Weights of a small GPT-style language model, trained from scratch on English Wikipedia: vocabulary 8192, learned positions.
Each number is 128 + 24 x the weight over its row's rms, rounded and kept within 0 to 255. Layers, rows and columns count from 0. Numbers have three digits each. The size before them is the row's rms in percent of the matrix's.

# layer 2 MLP up, 896x224, rms 0.122, rows 642-766, columns 0-111
107:139144165125119143139117131108154150132158114140111134160107135081117155090147081094083169124122138153113143161154118094101142158106123147101148092099145193104141154100147105118100114130151133122114079133115167176174131104144163123110134082146144118114122088130117115133119120120132133135122161142149131135166108149158153110175109100111
106:133120127141087130109141119130077106136162106080142172156084140143141126108146174149168155110100149122149113159096152099167133153105144111083116131100124089133100128148104105128107097122109101121119157136114104147127096102136120123137118162093143135173124123134108090090096113174114100151106156065139131144102168145114103161146122123131
104:090121117095071146127151126122129117095129168150091145130101112135120111138173124182198124136148143162131143119133162128086142136131106096130125125101148127078151100157124139076094124072100168094103171107111126118122118089135110073140140144109108111151117156160133173104122123117169091143128148141116106145116116137145149141127093128141
092:105154141118152111147109113139097099177118115142137123061076137193121126114149123113140084114106134120121156152131115118123143129118150091124115133117140094094133105127165107111131136140138098154093124137142132136114144106142109135082121186128092194146127129113093155135167115131173151140116110146079163130135075140164150141139127148129
097:150129111095093110116110140150081130198108175162127109070114140109114160125143162143141128109147102145101141109133146102139173112151136076120150138167127097120104189136093133121136134138156138117108135150100165133106113108138143130118134121172095123131132074094142142167081129092128174142120098152092159107140113127122143151160149096147
110:147160105136125104099112148096145100144122154096123110115134147112121134130154142151120117155151120093104105101120161150135113074105160128150124162133088141117138163104173100134164137116139108120111117122077154125104117158201168131118136168127124149109129083095092106136155099162186153130150148099101120137110118126154149108149118109161
102:107145121136136109190132101125118117102129125120076122136141116102115118110152155131094136155164137109108156143201105122138157107135134128157137100109095118116181150101152129155109133077124143144114149163166118114113129139132073092124139134162129118144136161071146125105122170101132104140138076120156084121091130171145158104169159113129
099:153159096118081112137164146117128122102131127171101155105177153112130156133116129128147131137147103131103098132157154189113119150142141129107137157087104125145142106077112088162138155160149120098107147179084096171154129120163129121114118151101143106140158118132130110153130132180141116162120154133097148092113116125143175135151110102110
092:106129139101119140122097139165114150137155117081085123127124158131125134134119094161072155150142104085104134142105133135155141143137136089146121132170127092117081089141113137165120110133139155138114152092128137179119108121154120142139183142140147141135120126093127115140149078165138119123121089145117141150142140108093102167139138109101
090:175155185144159091167141138110120087144126114143133147095108135106138157151107166108124140148078093115078139131162127150110121148134115127139141084145114162122154175135104121119072114157141122107157158125095120134122101103166144111125085124139136148129140145124130126116129135087129152171092089131126103140129183118097122181141103121099
094:129105128126086165078126107100155152130135116151121130145138137123136092130123093126124131139118146106155168131147162121152166092108121167168143142150133137120117173165110121119162173094120099128135139137076157096091127139164112131152123096137100137130134126151114138103108185124123126121113114144134118132144128106096102141153130087117
101:149161140134148135132160163107130095159140073154097136136144181140127140091147129171098165138115130078168108155162087105119129091155146136127117130097134176136138158116098140146131159120081088148104145119124103159103117127120122158098122157087110107127133159131187112072132159124128142136132161110139110124148118142121117159160155146123
108:083140109136174117128090129120139104115131138160141119137122134129118109158114079158118108121146190123123122167156116126139153150154120162137154151117145157095128131122124146050116141130094127097114109138123129156075148148123120131114152161159190099126107169082124109149120088124145111112104117144128154143150118119133134128145120096134
106:158137119147158096104123157132083133086115115112137125159123120092073121153137108109113099106119119102142132074153143168119141138159079126145124103130109124120085156168101135144160106171127099152101149129133164139192208122166153110110125105175145117153119136092154170086168131110111121144121118160138132097141164103116121114110113120136
101:102166133141114140114130113101121094098136126100126148195122109152112113105165161133110107146107145134194142083113089165093133127176105125176081124125133116130144132141136149123107101163171172112100156115151114139134128127151119130146136123140161171104106158139112157111129068127132119117137197170154139152131121125106148140086135080144
099:134099154108097115150104128095139128157147167137157144125108115114132117137113097106103116126135138110135103159154169124126133167107095141136104155118131106129129108168097108151124133187135141127110119134084079167099124133133102101090136180122137108107133079128123144168154116125168150088106095162107158108134151130076111197152116103103
086:159165118172132116147112139112143140123155164114122126153120134129150137175158137146126120104089090119121128074106123144121146168111108147084127128162159086094167146166131096105121159126150158140137092132156139126135134145107136139119128121151132125136106133104159124161131132144150143132146151125129161113138112118109153161113075130102
096:122129107144089148108111116082128150123118127120125109109145103172144069107151169117119096128180151149146149161106146205139136129135118116126088117119149158127134130118143133146128132076147173173123124185079100128123150146147120113130092138139127133149128138162058107135103132125145145134120123117123085193133091156114127140137131120113
098:122125110130167148103156086145131105097125112174122065125137131189112138152145114147138160143141134126159115101113122124120142136153135147089135143111152143132146150096099145152168116169095138156132124141173156128112137119165138114104097160143097108151140156144122127139155126103082119145116125151114175126091136095120158107147133144087
106:097089116150104136116165123137106136116121131154088151122194109083167124126118116145138172106134108156139129106160120126134151160100132109118149108137145100144140130116152091163142159141089114133177130113148108122135138145160151133097127079129096177115152148130108151109102176175143118136114106176125163176135112106121090143082157113139
090:159125110118133109160137138102097113149133111082088113089103137189098115140173128146118072148158116125129161123132138096090114148162144099122120127136105143147128131088143091122099153115127084118129121097129151154108137107171124084128130130128154100119149154129110118106183101134094132143128116124113115178104143105153139117142125101142
098:149082134116122128138099123104135144119165114121145118120108110121137161111152123108114117122125159142158168125126210141122070110138118131135117164139138126119123165146100159130149127165108128107120094129149127114105172101143126110140106146202142103104105122151099089098087083117140137076130144147143082146177107133122152101111104130110
098:109118153125150133100140132141082105121140158109126130147145157124130094103118120120141134124154193143102161137129135133105113120151096152131137097149149111107146182100152096122104143157149128079164133113146122147136154143117101112121138108100104154189151106105108136140144108105157134145151134127114101142140086127104114176107127163162
099:113139115109148121123120090166142171147127113079139101134115144150116121126146083124132131159144132132144116160130166116167146086112126141126120116120118136067122160103154151143116138106142166137133119122143095179112107158134131155104147153160122078115136115136115117125131141131122098163104103135149118153132140119145111099103074153141
089:153168111100074131142091149105106157146118096123108138116195092137119138100153089098128127115112143131122131117118147139119136132139089087144170111190168137128144116131135133192120104132133139139157118099151110165106139092127097125133133150139094128170168098081131140114115115147105123160143128120113180121121077118114130102175173152151
097:159158126127128133126145098163136137124083132125127149121112162087088137127079143177156156135129116125128165105149128161187088134130135127093133132125123109130112160125133137140124183142095141168138139101176113144131159143091173142145110144114105086154121113093147156124158122183113115142112107109074117158113177111115142150061140122117
109:164120129114122154134092146120173109093098134122129169116117130141163135121113094132060093107134076140146120155139128115128112141122102114106147129118189119127075147103126103143122113120142134136114134137148176125161136132133108138181127100136091144166148113110126105131129126130175137144098134087137116105147128125167084142100113103102
097:120082121166168129140144119140154108123136110100120173107155183119162118126130113083128148093129129156124104141159161149109124113133112130131155123138094107129099121145116133194075109137143161143125157092158123164106114108084130073104130139131107091112142140132074158150134148160142151113179132160145154134143124141102118119136151123136
093:083142135149156152137122125099119164141131116132130154106134144128119108147116140144122160114130149107121128130137098152140144086125159137107143164139158139157098136127117108141121112102183136138137112155160128136100159147132133106168137170129154131130148149096107119196157094108115115145102140115123124118114169105096111104143130152157
115:110146103125129132160133137075105101127114127152159135150100124105071123135111095150100111124134133109118124162131157090103158133148107111121131143113106103111119153126167105122110137136139148150162172126143153155144084127139164112155145113146137136128138156086132116107128109166152140143100160120133129124149141087108104149123105059114
084:152150159110129123135190137169159120126120158099126145124138118108157109144132121155093085184151148127127120139143142119148052140115135077098177122161149097156116098132131139115114170088137120129108067113176120168102119106163110118149117177122171159134076057134112155091122118125092113126106158161123155094145127079115113128105119133095
120:125113139110079129157102142128104142136150196137186154139101133080121154122136113118126120167098160127153119135148136153167111118112136138118159098123142123124138125146090142131146092135134070186140108103109154107122109137152173111143144128139142105128131149102130106164077124162174124112134122090102145163118094122109117130072139104111
100:123120095132131155149094103142103109099087120118113152174115151146090082103118134091110123184103127090132158150152136146143159105088135120197134155148159132119106116135188121105162143088117108142109144126140157105134093125143077127166153129131111132099123092116122154120106131102116170133146117137087091145148143138160129109179144112087
089:126151124121092120145105132109121134159136156131094109108076133114128138127189174149113117125125087116141144105156121150138136130106163127105096169157157123130118128121122103139122110104177143142114098123103169166117121122098161143104136129130135141111088098140092110131145097131136144113109114101090106152151141175089127114141132088130
101:139140099079114107151137167169143130117156118195106118091101059131119111156104150113110129137090137091114115105153126143123135129095106125137175125146123109096132136120111127144153120176137170146168114144110123100144133155161089149127129107108116137115108134148093120139128137164142163159123139134140090110110150119135155134117085158123
100:109129113121137156135118139130151156079112119129131121121133088072134136137122089099105135110148132129144120089151144143147123143098156151121111141127171125171127162104132132098090133100167152108124118107116167133157160110116128149122133114165148154106128127124112135128141107150154148123145125127160115109180123145093169133152158116113
100:158113125132095158143140123127075151163121160175069132102081159135086138150114136143171165158138112114093082130105125109132100128109139137113126125142135100129147155132140114131163082149151121131085155099094177138144142111149139115103115110139128116138137159138117141142171132126115117143105130136096144101079125128115174100124136149106
098:118115085120106127137137144142168120161154104148145123097135180172129103135129126118125137152133142154109151139145145134142139105122117151110117158105115124139175174132174122107109113111102130122172118112142112123120093093156108088096139174089113133117134062163088162130119128110143143128140178179148144156133110102133115107132132113168
102:169136119107125142142144119146114145131154165173095132098094123113157164130105109152151088123137109142132140104148128110097113124138099110151158129123152090120132143148136137168207132155131115138156130114172076121133110115151133100144144100116103148137141128185091111108120128127108162152091139100147147107093133131112170132104141078133
089:116145135127122109113161084170119149156166099142115122141116115137156128090147106181113125149096135153117132114098132156109115142096160138137147145086164110128111123119099118156099123094143140135155128130122139160097142150129112116147131137112126189107099118181138123142142069119109126085131139126129112136141104080131132118119139170094
099:087143130107154111091179135096089164149147154163107125108148123087116114139116170134110139127142151125133125145166161135136129104113142105122137124135117162114093076161153103066140185110157122122102177154120194187125109139161123151149083140158166134123134100128134149134109135121156161150119132147128158114125118120153161113095123094115
104:132109109126158144134148138136143131136096180194113139136153146102142140140130121123112169117134128200145101125146135112125111106177123116115111137138134100094123159162124130136165126064106150117106169150096108126117156136089110115145151160109120127167094100153096145133146080116119151114139121163116121089130088159112130154163155097125
089:131135145187144111143155131132146110115157151115114091134182116131109090166157096131168112121153132114117139133125158167112141127120082170120069124083156126142130109144169128108102146143151134127079118125186142121084133103145103139206125134082124122132169070126121129110164102129128139119112135144105113133174150140114134111139137160147
121:167148100142144156107126100160158138101146153152131111137124142123154113133139124123167149120128142132114121134159141150118157075131143144151118121138113148159132115108123099080090130111146139129124093162080107166105157106121137127114161140114112099102178141147100135122148118143153154141115131160096100138190158195104087102125172123112
092:144127134131161178104153138134162138095130095140119131133113100113108112134124118117100131107143099086162144123148188157109154093158161065109127132123143130179194135129141149127135104144123126124140138124156145121113115126160113126156144123127104093131135175112125114137111110129180162115167160124123146109163162145133144114127107085107
101:155121155116096144115124173127103153152137111117110128095159152116156141090122124128124133131167143099106115162145167166105055076140161124144140095086149152124101129138101114149109099141134155134114110123133121125095149161129152057148129109144178145129126140090139107155112128155144122165098143115168112143136086132153147110116156129095
104:141156133113109098084147137129152122122167110121136139114083131113140147120155163138126126110145169103141124086116102078113124093101129072124134112114142122138130165120119144123113086142122135102138158120063162116138128133168113120111158177137139111147067130136136153091119151138141157130149114116158106137141088128111122158163149115056
097:133130154147147110113149113107164083108137148127150163140142151138099105132090095117126113142167182117130149115123151122112095111108119089149114111129128111154092136164152094164126161135101107141140107145114091112123105153135079132118119150164117134159133146133170130155080154163162087090157097122153156147128105112152141124100124129125
093:091126100127157147109094138125095117118122121119157134141164138147147113137143128102124120156140152124132077121135111091170112126153135103119123175190115115156179130116096120126063076091128133116155153148120140130150144121125117137152133092134103142163131149110106124108131130123129125141151156085124130152130054143130118124111118128133
104:143123137089148131123135132151134111112122120158133140116111120128087143138142162132101121137130082136146118103164140152117084125143095171148124111152122139108128124131120115136145097107102075160107087099138114162116146121132106097097140137130170091092164100115141156148114117105148114144110116138145126145149152115169089151159124153089
100:130116165147103089141155154144111108147164118113126158109144132125148131069174153160166108149164119127102125134106168139137063161113104138116110103114155115096066083114147133079132146137140122122109114136101120137142165138164106064133135164146131176123139101129130127120088107089110081095121106149132115115160124107118115114166148140112
118:145107130129133156136168148095107107112118140120138071163179143110126152115136128155146171132159133130140114112127142108161112114099101121138092107146133169153131132140176166130118168199102167154121102108168109162118141102166178120152125144103132132112151136106086161144099144155159090131096118159144123143138123154128117106193119085136
100:129149139103140109145154122154099086120107103141131144113150099158112145137147127140117133140171115149127114155138127129081165172108131095156140090094098132120115145133123134139117124126134142076099135140145146117114146114125118115110067083087078158153119123111123127121124114107154132143132113056155132129110083162115112116150088124087
102:165113125081098117151103117088149110137179179168112128157138125099133133126127193117157120092128100135109132131179158124153135068140134120156177131125113161095122096113164126096118112130099140170096146137139165153137101113071130101097098155139135151105137089116141168127133148123106134118096140162117142110117126152142137101148102157110
095:105144156150160127112147137098090102162132132168114076119157163125091137162126099127149134122142112121125134090111113090147155128125110166138106119164142101141126131152139173127083126118112136165105163103123175172104100093164152124123169131078087157127135146101113142167117102128138129133120107128153114128122095119150134097125098089150
094:155178104179097143110156122175105141123130126158116123102124121127111135164121155119128057134133137153125101164124112146117133130172123101096129114134102127125143156109104141146115171142129136113066136105121145120158136117134124122116109159164128068167112154163112148136160139093141153152110050122102114160130120129156122126137109123113
094:131174101101139103128138163140177148149183155132103185063159102147131121118135127163109133123142130152148125095125142122094112146100132120098108105123101156102134145131099156107151118182118124132089105153118106161132093162171125123149138144116138140116139106142101113129123125138115117197122124142130151105132145123091122151127096163122
107:145133175134099160110135124169134164126107116108141123114145122130136166135102119134171124152160162115120122129102113152120112109128130097128134089136149119079107137084102151113096110115109154172121161097163134119123139180136138133148103149137107136127146119106091110133145091093155080195131096113113131102102137089145114129158111114130
100:128100063125088103169126124126094093132172142103113137147155122091081119135119127140154132152165163177130146137098119096131112111149099132092141144121126138121156124136110108111146109145112094073134106139141142149161143122146121096162107164125172125175170140142110161105178091101147104163113180151139109138135122092140091113144110159129
103:102128144132122116085144118108161086161166186128121134135106114144106151151110176147092120108122124147133105137120145137124144140115090095163157114139133109113148142099129108161139111152113128132146096135094144076171158133114152080106148116144103082137162122188119125159094141172134160131154105138138076141100085111158121114160119103132
094:122149145117145085131159143073118158150176142145124155153158140127106155118136118118178180133146118168129117127118125144116138049111161129111145148056190149123124071125150131133120130147132145125082107104197109101109124089151171159137136128176149119166104120111126093156137109120126162117097146082140146124148125147110123107123118113147
099:106111148117089144127112107056104114139147150156138126124164154165129128158148138101109116150123143057116168157128133129154122116123135135147145158093198112149111156155134113139134131087109167131049108166198111128137133142113103115108144103153119102113082078126100105102126127128101134127118121101110087153123094128142129122159144113101
091:163155107112116097112116085085136104107111142126097177146178155124112178156141142148112129120150102099122140118160112119141150112134126140107122166155125159106114107181127115134130114122060167123108119136096171141168127134140121159167104138077135128153126150129101132146146111122130114162145082145118107125129151138094081117139131094141
096:131103161107151172159123141070096126145114109084139116069178157141128147129166121082102153097125173096123126137129138131158143075164131150097116138131096130124149130125158116126113133126108103077132131173127128159115131117085100122132111122098107104144128129110120133113178104119114146147095098141103172099112136134120136154108098126118
094:101133147174136086149116090144126126131126153173140164122141117113126118106116130131096144110121124152079121128119134125106128140145149127153133099137115091112130127110109133144129111100126145127148157156150088095124117170089093119154130119120118123142165105165134139136107156141084145125102120094110098120116161106110162121126107126134
100:136138099156136111143141144151109107136149120170116159131137098148117099117188119132133113132114118142135108130148135148116109147117103125140108114097135107136128135157123140188110089183119134137154097131151124144107097084161110102107106112176086105106112125110141145110160119121110142143125139147107140122119121138119156114172135133116
095:130124140149107111140117107119122086139122135152115160115174114141138118171094131085173130117103123114148111108160129160117129160125139102119170130144165122142089158145061208110174121151127144099090111105099134159119124136162177131140120169139118133111129122171126114138135104128125118149130148152123084091119124110124136121121138111108
100:115125139126148117119125137122125173152104144174140097101144144085095102166126162112093117092118144105101131159169109123122168147150125103150113084124127083147139120095097085102178126102158170144081140154098112104162128160147118133137100144170136134167136155111107129171136151173152137113140123185108105121124153107145111142152127120141
097:164157127095150139133112123104060123089143110143086137137153133152106136142125161152166115137210164082129140111190155097086133120131114139163110082140123162092145095135149147172121168117141144133135115082102083109083105148122106112116138112103165154128122133123147121117128067122144139170140101119136121145091136146159107137165160133140
115:155165159132151128151124108136131110081181092091113112108108134151113104191095156136111153136144108129133138101114162120149112102126163147101126153149150133140173167127154107092125131121124102158134153101133177109161104140129149101142131146142150165127133108144136166130153153082113099141129155117153152121160128109110135132128116132150
104:105106114125099134120123127150129119099157169135152100130171120125101126144076136104143105095149126154118106157154102144124114153128064076136149106094144124150120138092152129129082125105165119149132095144097150114135154090097120101115148144131095120130116130096143165117153166110119126151114080138115113146123093179104173154101090161111
097:162120123117130114139107151095142152124087095090090108118142127135110134162101146181095146130165085107119127098120193110075132158140103134158118147127134116112126130099130121081132163097151141125115159115112111152166153132163157125121115174136107102097165124151081125167137082114130116133118128150104096141125126132156129060132166121125
090:143137120154119099140096109103099171152164169152142148135162140142141111125099118143147109119141097142139143116098151150109142129126098132150151156094165111178137154147136128121152092090122103141108140135097115155077166133093121105109129145171148141153117108160135096133109138174110098093101123121115130119137166154108094143172147090124
106:100106150148129108142142113157147155142137175155142143086117117097161106124090116144123102104136125141126111152111159114176125126160129110146106144152148110156097133130091166147136100118127156158108178145112116127185192122102147087166168114130137115148136144118128149090119109087139169130108112112169127080119139130149126140103130149134
112:159108096126165149130116152101119110131108129130158203120164064134129111142133167137142173117184127100124126140148135122140118100147145153131092119122113121119089105167164151178120103114136163168147102139067124167111171116154122126092150143123148080120174139131121155190144129097110092127126116132143109119145146178125115092133148138134
105:157118135149082124177114127128143153114169129166084130119165161137130170101146130129150158129142134168128096106149143058122100094148147124142166132106143146153112141122101126156127146097182088148124169110116145132106103139152140109134132136137141190137116160140119106095140134136121145126114120153114122085124141128115096110144146116120
099:122131171120159142154115094147088102135103159155101109127117098110131128110158126133179079138108120141109131119115166109110138146149114141132104149143146104142107158127141139145164136150116127121151154147148082124105141123126088138102150173158127113153119102161101121145132132121165118136144132122125188131134189125117098143091148089162
099:146122137083116137101152127160150095107122134174108115123130125111092107069097159124120117145114176144137125109186100122103115144161117094105146121135156120130103092170097125123135146116132175151133124163145147145116091152120167116191118119129143130102121130129193137111117126141129110145143107110153136146121108131151130162172134099102
095:147150138153085142128123140103107106138126117093075116138112153109119141132147142154135138123119072145136116109125137106135121137108124128140097088111130155138111155114173162144113080151151124076098114155118107093119130129121170165131140117147158144149114153128132139159116144124163089141138124124141142121186151153144106144185074091127
103:066106144139091120120135152141128128142145143138178147136139160101117091120144144124090091146139113126109139146117078090107135147108103140168119154122140112157118107168164173117113146138145172110133151146109153178155143106129127136099154145155127145146114165097078110096155145141094107119133085139167076138157102133150120140149114140157
089:165172134098115094175129120158145138124131154156113167122110106125138150161138158160143151146160099114119136096167114138143098134151109163124140141144140084103172114148124106102161122127117116136105122148126124150152129110137135145171144102122127132141155097131124125103078142181141136157123140126133106088109131114128095094154143098097
093:115151118106139136114165169140128119099120130128128098126124127106082140143167075166095121085091151115156135162159122109142148166167136124093086110158176120111141194142150147117152086158089133093124131170077138171147121125126090142115122093135141130101140123136148076103153121146178159142098114122140122118127150131123102105141166135101
086:150121145107121106133118156137140129119151125102120102125134113145152102106111146154128148132126141115114150154135153122107178092161121143183167132098165104143110126128147142180157163169167120121132106113117124095084143121114087110102145112108111109120128089132146048140138157147132158138134140141150111117143109118106140150140126098154
097:137145135098147122144110128123126173121136147114108126170144131121098139173121125115131121109103135120063141108164162171122132115175170147154096147123072123148113150158140138108076133074139099141154125094134073104127077107170123128110119121129124080157148160084134107137145137116161140144140107095078134170127100128130117119110120175129
100:150104145146128129170091177127132100113141166141154146125150114099170151114128117072133182094148106085144104070107179093158129092130137148094122119136155133132170146132183131114124092161161111127115113102128105149130109125106123135150151109163140121134086130150090140107133120116158112125119124143161145105152117159139152135108137105101
100:111153163136153136146118158150137122123140105101126103145143133095125117136136149103128168118167086142138149111110124129165137126136164149163126130149112154094115125136129125170105116106150157170148089127167112102142119098129132130157100148141087118116127146123150101144143109154089104150140135079133125112105107142109124109139114153088
098:099156137121157089105171099131122102153103134137132106098094127132159111155162106138128128162094157112141208089118131128107138130106145077116100165115107080146106124136134112147127130118108145155119098162137139141107140184134118161177130116118108135098135171101119153124119087092100122135107115157118138133092109170139181085106150138127
098:128166164136116115141147165138157104091131132151138100133124113123085135176119117101081131166141107130108146125150130112086151120101100142131148117122095129147119156127128163119130111129105086137130092153102134090066077075089143083164144130118155135137174090108174142137118155124134126101151105163090125126138134133123155092147139120136
093:129130127128154116118150097079155151127115088071090101169168143076173096120123144084110119123141100144149124143172133113112128114132119146107120142099119092103120162146122118144117109134106098124135125099101133155114140177101153133173139168165124122115143135136146142103153122154120151105149128151130102147130116122113097099097124142180
100:095104127124085141184114096112113159133099144142121148107125094115116171171123132096134101151133108125112129162143151107152092070104124114177164109128132114115129165143149151129110163093134117145110091136104139156088100094105118084097129148113135129123124108157129117159116171116143124120094123129122132141142127135152155130135116119065
110:152119138101101162148141108096113130136123144155130138094149160164112143115118158081085139097134165079136110114153117132097099144152089133145109114092169073149143135154146114176103132123152113156139100107157110130129130107132124142133136132123124148102107149161133149109120139158117113122137104157129131117128146115152086099137123110131
099:151116094150126149107139142130150125100110090140140144164148176053168125086120100143122172116096119139154108128101143140115093116130133173124148120117155128147137112090143111140130163136150103115093076127112104082115173133137122112130125149126118156135142129108152076122118104134096127095087173090133120132166105146110137100142121111150
096:153147154174106099133111122116162102126093122127166138125112154154105124131113117155146128131146122121141099127121128136080138089136131092108135138152084167105140135135164151121134119197145148112095145146142128126120122155120133127140123095101123130149161098128130109129122167125155113111119148134117141116111136090151142095118111138114
100:141112139133132120134123120145113131106138132138071113142133137123129076118125140128143138168132113173200085153105120131089150134164111175110104137164139113123110184121132097098183164128129107128131160097174075128135130075170151145129100142135078120107139136161125142146080099117151134106141146157129154147115157147156092093126155165128
101:095141168108167135111144092157144157111144127148129140172148135083109114121087118122096135148143117094156113101132129134098141135130118132129145125111142119146130119103174112129207134133107123136095165146132136150129118087148103126116119122105168135150160120155183149102122119140137112095088137097129094124124148150128131126118122127129
097:153123150102130115149123067141124173097105157110112122155160162143122148107092131133164148125132157064167113183131138130091140100112105102134149143104137126117106175146100138147144126133157142133113147139126091097130127144120099145120106087142130111171146158132090122162091159138144127110127113114092129131153134117112118118158133102096
100:080126084125131161095129144153136138094154091087129153133168114085141117110136100099135160069153109157109133094127175121155098132108134140098173075129089144141099121145087131181149142085140106161148142099135156103110162161130177137142159108133110143128118129106109095122127138088143173152126125110141165122109114115125130143107144154139
102:136155126142154130107102146137078159116096100105133125097147129140107116095112153124132123116133158134169114122161072123107115129145128136122130119131124115106140168108107124118156176119115131178126149118142158111112121104137066134121106119142142180131146141153137136124120101116087123104110112118177103122191119102124120145111106170112
131:122139144152089122169162135138106127117139160113119132091138099121113131114144088149139138143121157141125101116162132105090103125169156144121139131100139143123147145114120114104098114113188115109137145166143143086122173176172153107138106078118147101119136089123113117113132099184134114098111132116126162120085141139073140150107096093110
092:111141124157128107107117088158107172164120126103123134093106152137130108133155155108131104155107101165133157156168142160110110137150136102105119084154130105158147105148065161099099125100125140136108132110096091121125154142116146133118145127126105121130111129096098082139170107113129157120193127113139117129139112120157145132151149145125
094:127141136130130145107121168099148147124104112145124145084171140114129117130127139110116114148162142097113122121116102081100146114101148125143109140133093148148147145155130170097125139116172186143144130173094083141124116135166116132127161098090145105096167078128109161146177148115098129118122165161142080124173162132107106132129088120116
098:118149142103129152134111147103121109157111181114138162134138143100172097080140164169144081131153159094143098113161114153148129070143136123096143099118115124108118129137150121150127150140141133159081117120151120137075146149136112091118144140135177125133103109108101041133129076101130131093111142145118144092156159115114113136178127141123
095:140164105128148158125155082099169141106156138136071095122151163094124124099115132104135105101123150141146133124115178115130132095106113150095094161138109129109133091129143113132099138098130132094127110133076144136162156125122128150134117110144124120157106157145142142114093147081107133143115075138125147135097165126118151116121073137120
099:120108106129152101100152086086131131126081129116120113126122135110145113113175148087144188093107123146126134146086172099137107132102167121110113143144149132131125130097115116134130173138160096124101141135157170103131120109142161105146155089132080140103137099120145126158126097122148168120108103122125138154165143105147128088104153130114
099:113129109131126149121138143107141119149157153137144139125092114126093121126182102139165139174082119098095121121107121139131184127153150135129169087143101101163133106101139119115116120145141117115108159157111146101077145095141149112142162108090065149189126091130157129147165137074112130142113146124118150168134151144121107175133103114094
095:148151139121088108144127122123141166117114148130124096156132133132121111108157152131143108126124151138135173158139157144119104128152162149132123121140148100126128097169135127130121149122114126125136126076089082099119090125120107136123111137127116150134141143111146144154166128135103077126150130093077135121116150165154098121165178107126
106:160083143116077091144128166134124125101169178121107137125120141126103132042134120183157140107127134146127105112145129126167100088136102165111157115116186166113121158088135135119178136125101124110106146158150107135148181152155122112142143099145107185119157142113109137142099128105132093117098129099131119101166133121145122157152141129102
094:080143132090137138112112146146139165142143113107113166136149102149125105087194150149156165128110208089159121090200154149140132143094103115126117140118150149088148107110107101096139136163150149116099108155102146143160129087141178116117069141135160146094153113155131130084128144172115153125096146168138078132136089147107136110114131134140
117:134083117047121170107162143142076118122131061127170104150157107123136141124108165189138097139080094123118109112089148106161136120119102076158145148148123126101099123147091104138142146129107110182129112114129140105133130113145141148108110164102091150126104104133114146104111127096089115121095101123121118161144132141137140106141133150089
088:144161142142156110150139141107112093162124158141137126105119156120106083110107124175129155111175158138148161114162129117118127092127115148122076127156128111151140176109164118148123099142127093105072173155131113131168100108095124143115113148122150163176136111092069139114115138091126093129094086128143104093158151149127142128139084155147
083:163132129126142133126101116135161114146149121106139120114161101097146085103140160168104139113155133125132153130149141111080141146104113141143069087155161183107126159115117118140140101114106156125083117097104090131126092127131174129094090070151161119089110114093120059148135150164108121151106127137125117127096095127104095113159127114137
106:155140113101122134081111131150115142142127131131161109102132116122139139116126104122164133131139109123139155122165117146164178138148132097108147114126144126152107133142118136170135099131155164176132145153160161168145104145101141153162127138101136171132156124140097152148130120125145088157129101161102128127115162128141107106063147150126
108:104123106110106135173130149118139145113119165118125095155117144117089147134116111142124120116094149107144106142172090145132130162113122131100116146077151116131111154119142074140084149104170093156148116126118114159136107095121127144069143118123097116105118125134153130104118150140127122137117077120099147119119111177162123154109153128138
116:122168095114114120107147094132113132100097134084112144142144066117140142149128109144157143124160111155146096146137129132144145145128130122133127116134135138142134158130108118169150117107120158146139132138126108163164109105117119113116133134167118135151101152140153139126167163079130074147142119105140132118124093127111120093153157098115
101:143160117120124149162173134158109111105117122139111083138138150072140111130118098151130130125105118107145159136105119130116121151142128145144126137185126110143143154103123165135137134144185139087141151149162101116153104143132140129101081098155109150169082129112171133139084089083142147135137131132132102110150135187109124128136144112116
097:177075137151089149135150133112131143109134110114142107094178116162134121160120127129115138113112110126139144118110128153079112131124119131147132123151154124089170115133086117114125095106127108117133143079124155141175152127165107109148136180167120140153165154126101107074123129123101118169099118164096120099122121117134105135089095175081
109:104123148136159119138142158141111146137132101062144173114146135116150170091117137127121136158092083155146132128183171131096131092124112105114162107127135112134146085107128120142146098086193108116136152172096116126146114135135126142144109101128129135084109150139114168099114168146113096125121143093130170136145118153129099124188196132114
098:176099154138110158127167154108123134100144093086096131136142133104120122095155119119140177108134106160111108126128139076136126116077157154109168139159131165122127127089192175134146143147132126128128123148120121096120116171112098115146117138124125143161099151153097079151088158119131151147133098141118108163143134118105155164125130126135
117:097133111119121119144129109140099155124121131125109119118104112099139147123167163110125125142154167143129140147153165132104066091084115133167133099116146120140104131161118143113134125135119167129097156117145162111087107158140119118138160141128146122150144042114104136123138132143119164122125108142117098121135130125144093139201149124127
099:144159124129080154150107115119144096146107112118116102135092114148115100088138189128172179085141108100165156114132143164159130127115118141121142168137102138093158116133129158078101097133138156126139131134168139157147109117137144157111092109159101124144112130148134087109106088171101131118131139092129067120135129130140139124144125158145
093:130086101147179078107075122129096123108116095147109125116139127129133151116101127143152123136116104135155118137152149143119127151104142146156110137154141106167132145145146140137154102124109114158101112125131155148154123113127143147078122169154110119142068098160105158129120108126107128121135151112172071111115097128101140098145101074126
089:120108150093116151141129118116114104118128127122129115093134132131095123103130149076141133117137171119133118089152125137134122119178129098110118114135143073096085145077096151121167149107128145132153125119144127102138181158146128079125090129096137125107128097056097094133126138113178160135105098128104118126149158106123106136133152113173
097:102130125123099145101139097124151110143142102124079116125134108140107133204112160139084092124123117101117123110106154105124089139154104098117167151128128138151112167153136118117107169120140109157103159108163103130144095150162136125168121125131101098133131085136126142120152133121141119155128112172096104132116093097111109121167131076154
095:152125153149143154125131140120145146140153103082087136145145143140158090130088113142151109127134142110137147103205165132125148106139115138103092126133115134107119158125124138111148166096170143182124145129178149151119118112098142125073140103132135132127093172139141138151121101112150114098149122120125157154122136114084134123141115182141
093:170113171124132118136153121100134125082159155121149115152166140142148139082103118095161153086131128118131140072105112117116166121110151129150092098161141129064127164086091149110121125142150150155133111113097118103137115125104101101161102100114125170147132125107179090128106146156126147134088105118115115133140149160136105148147156169078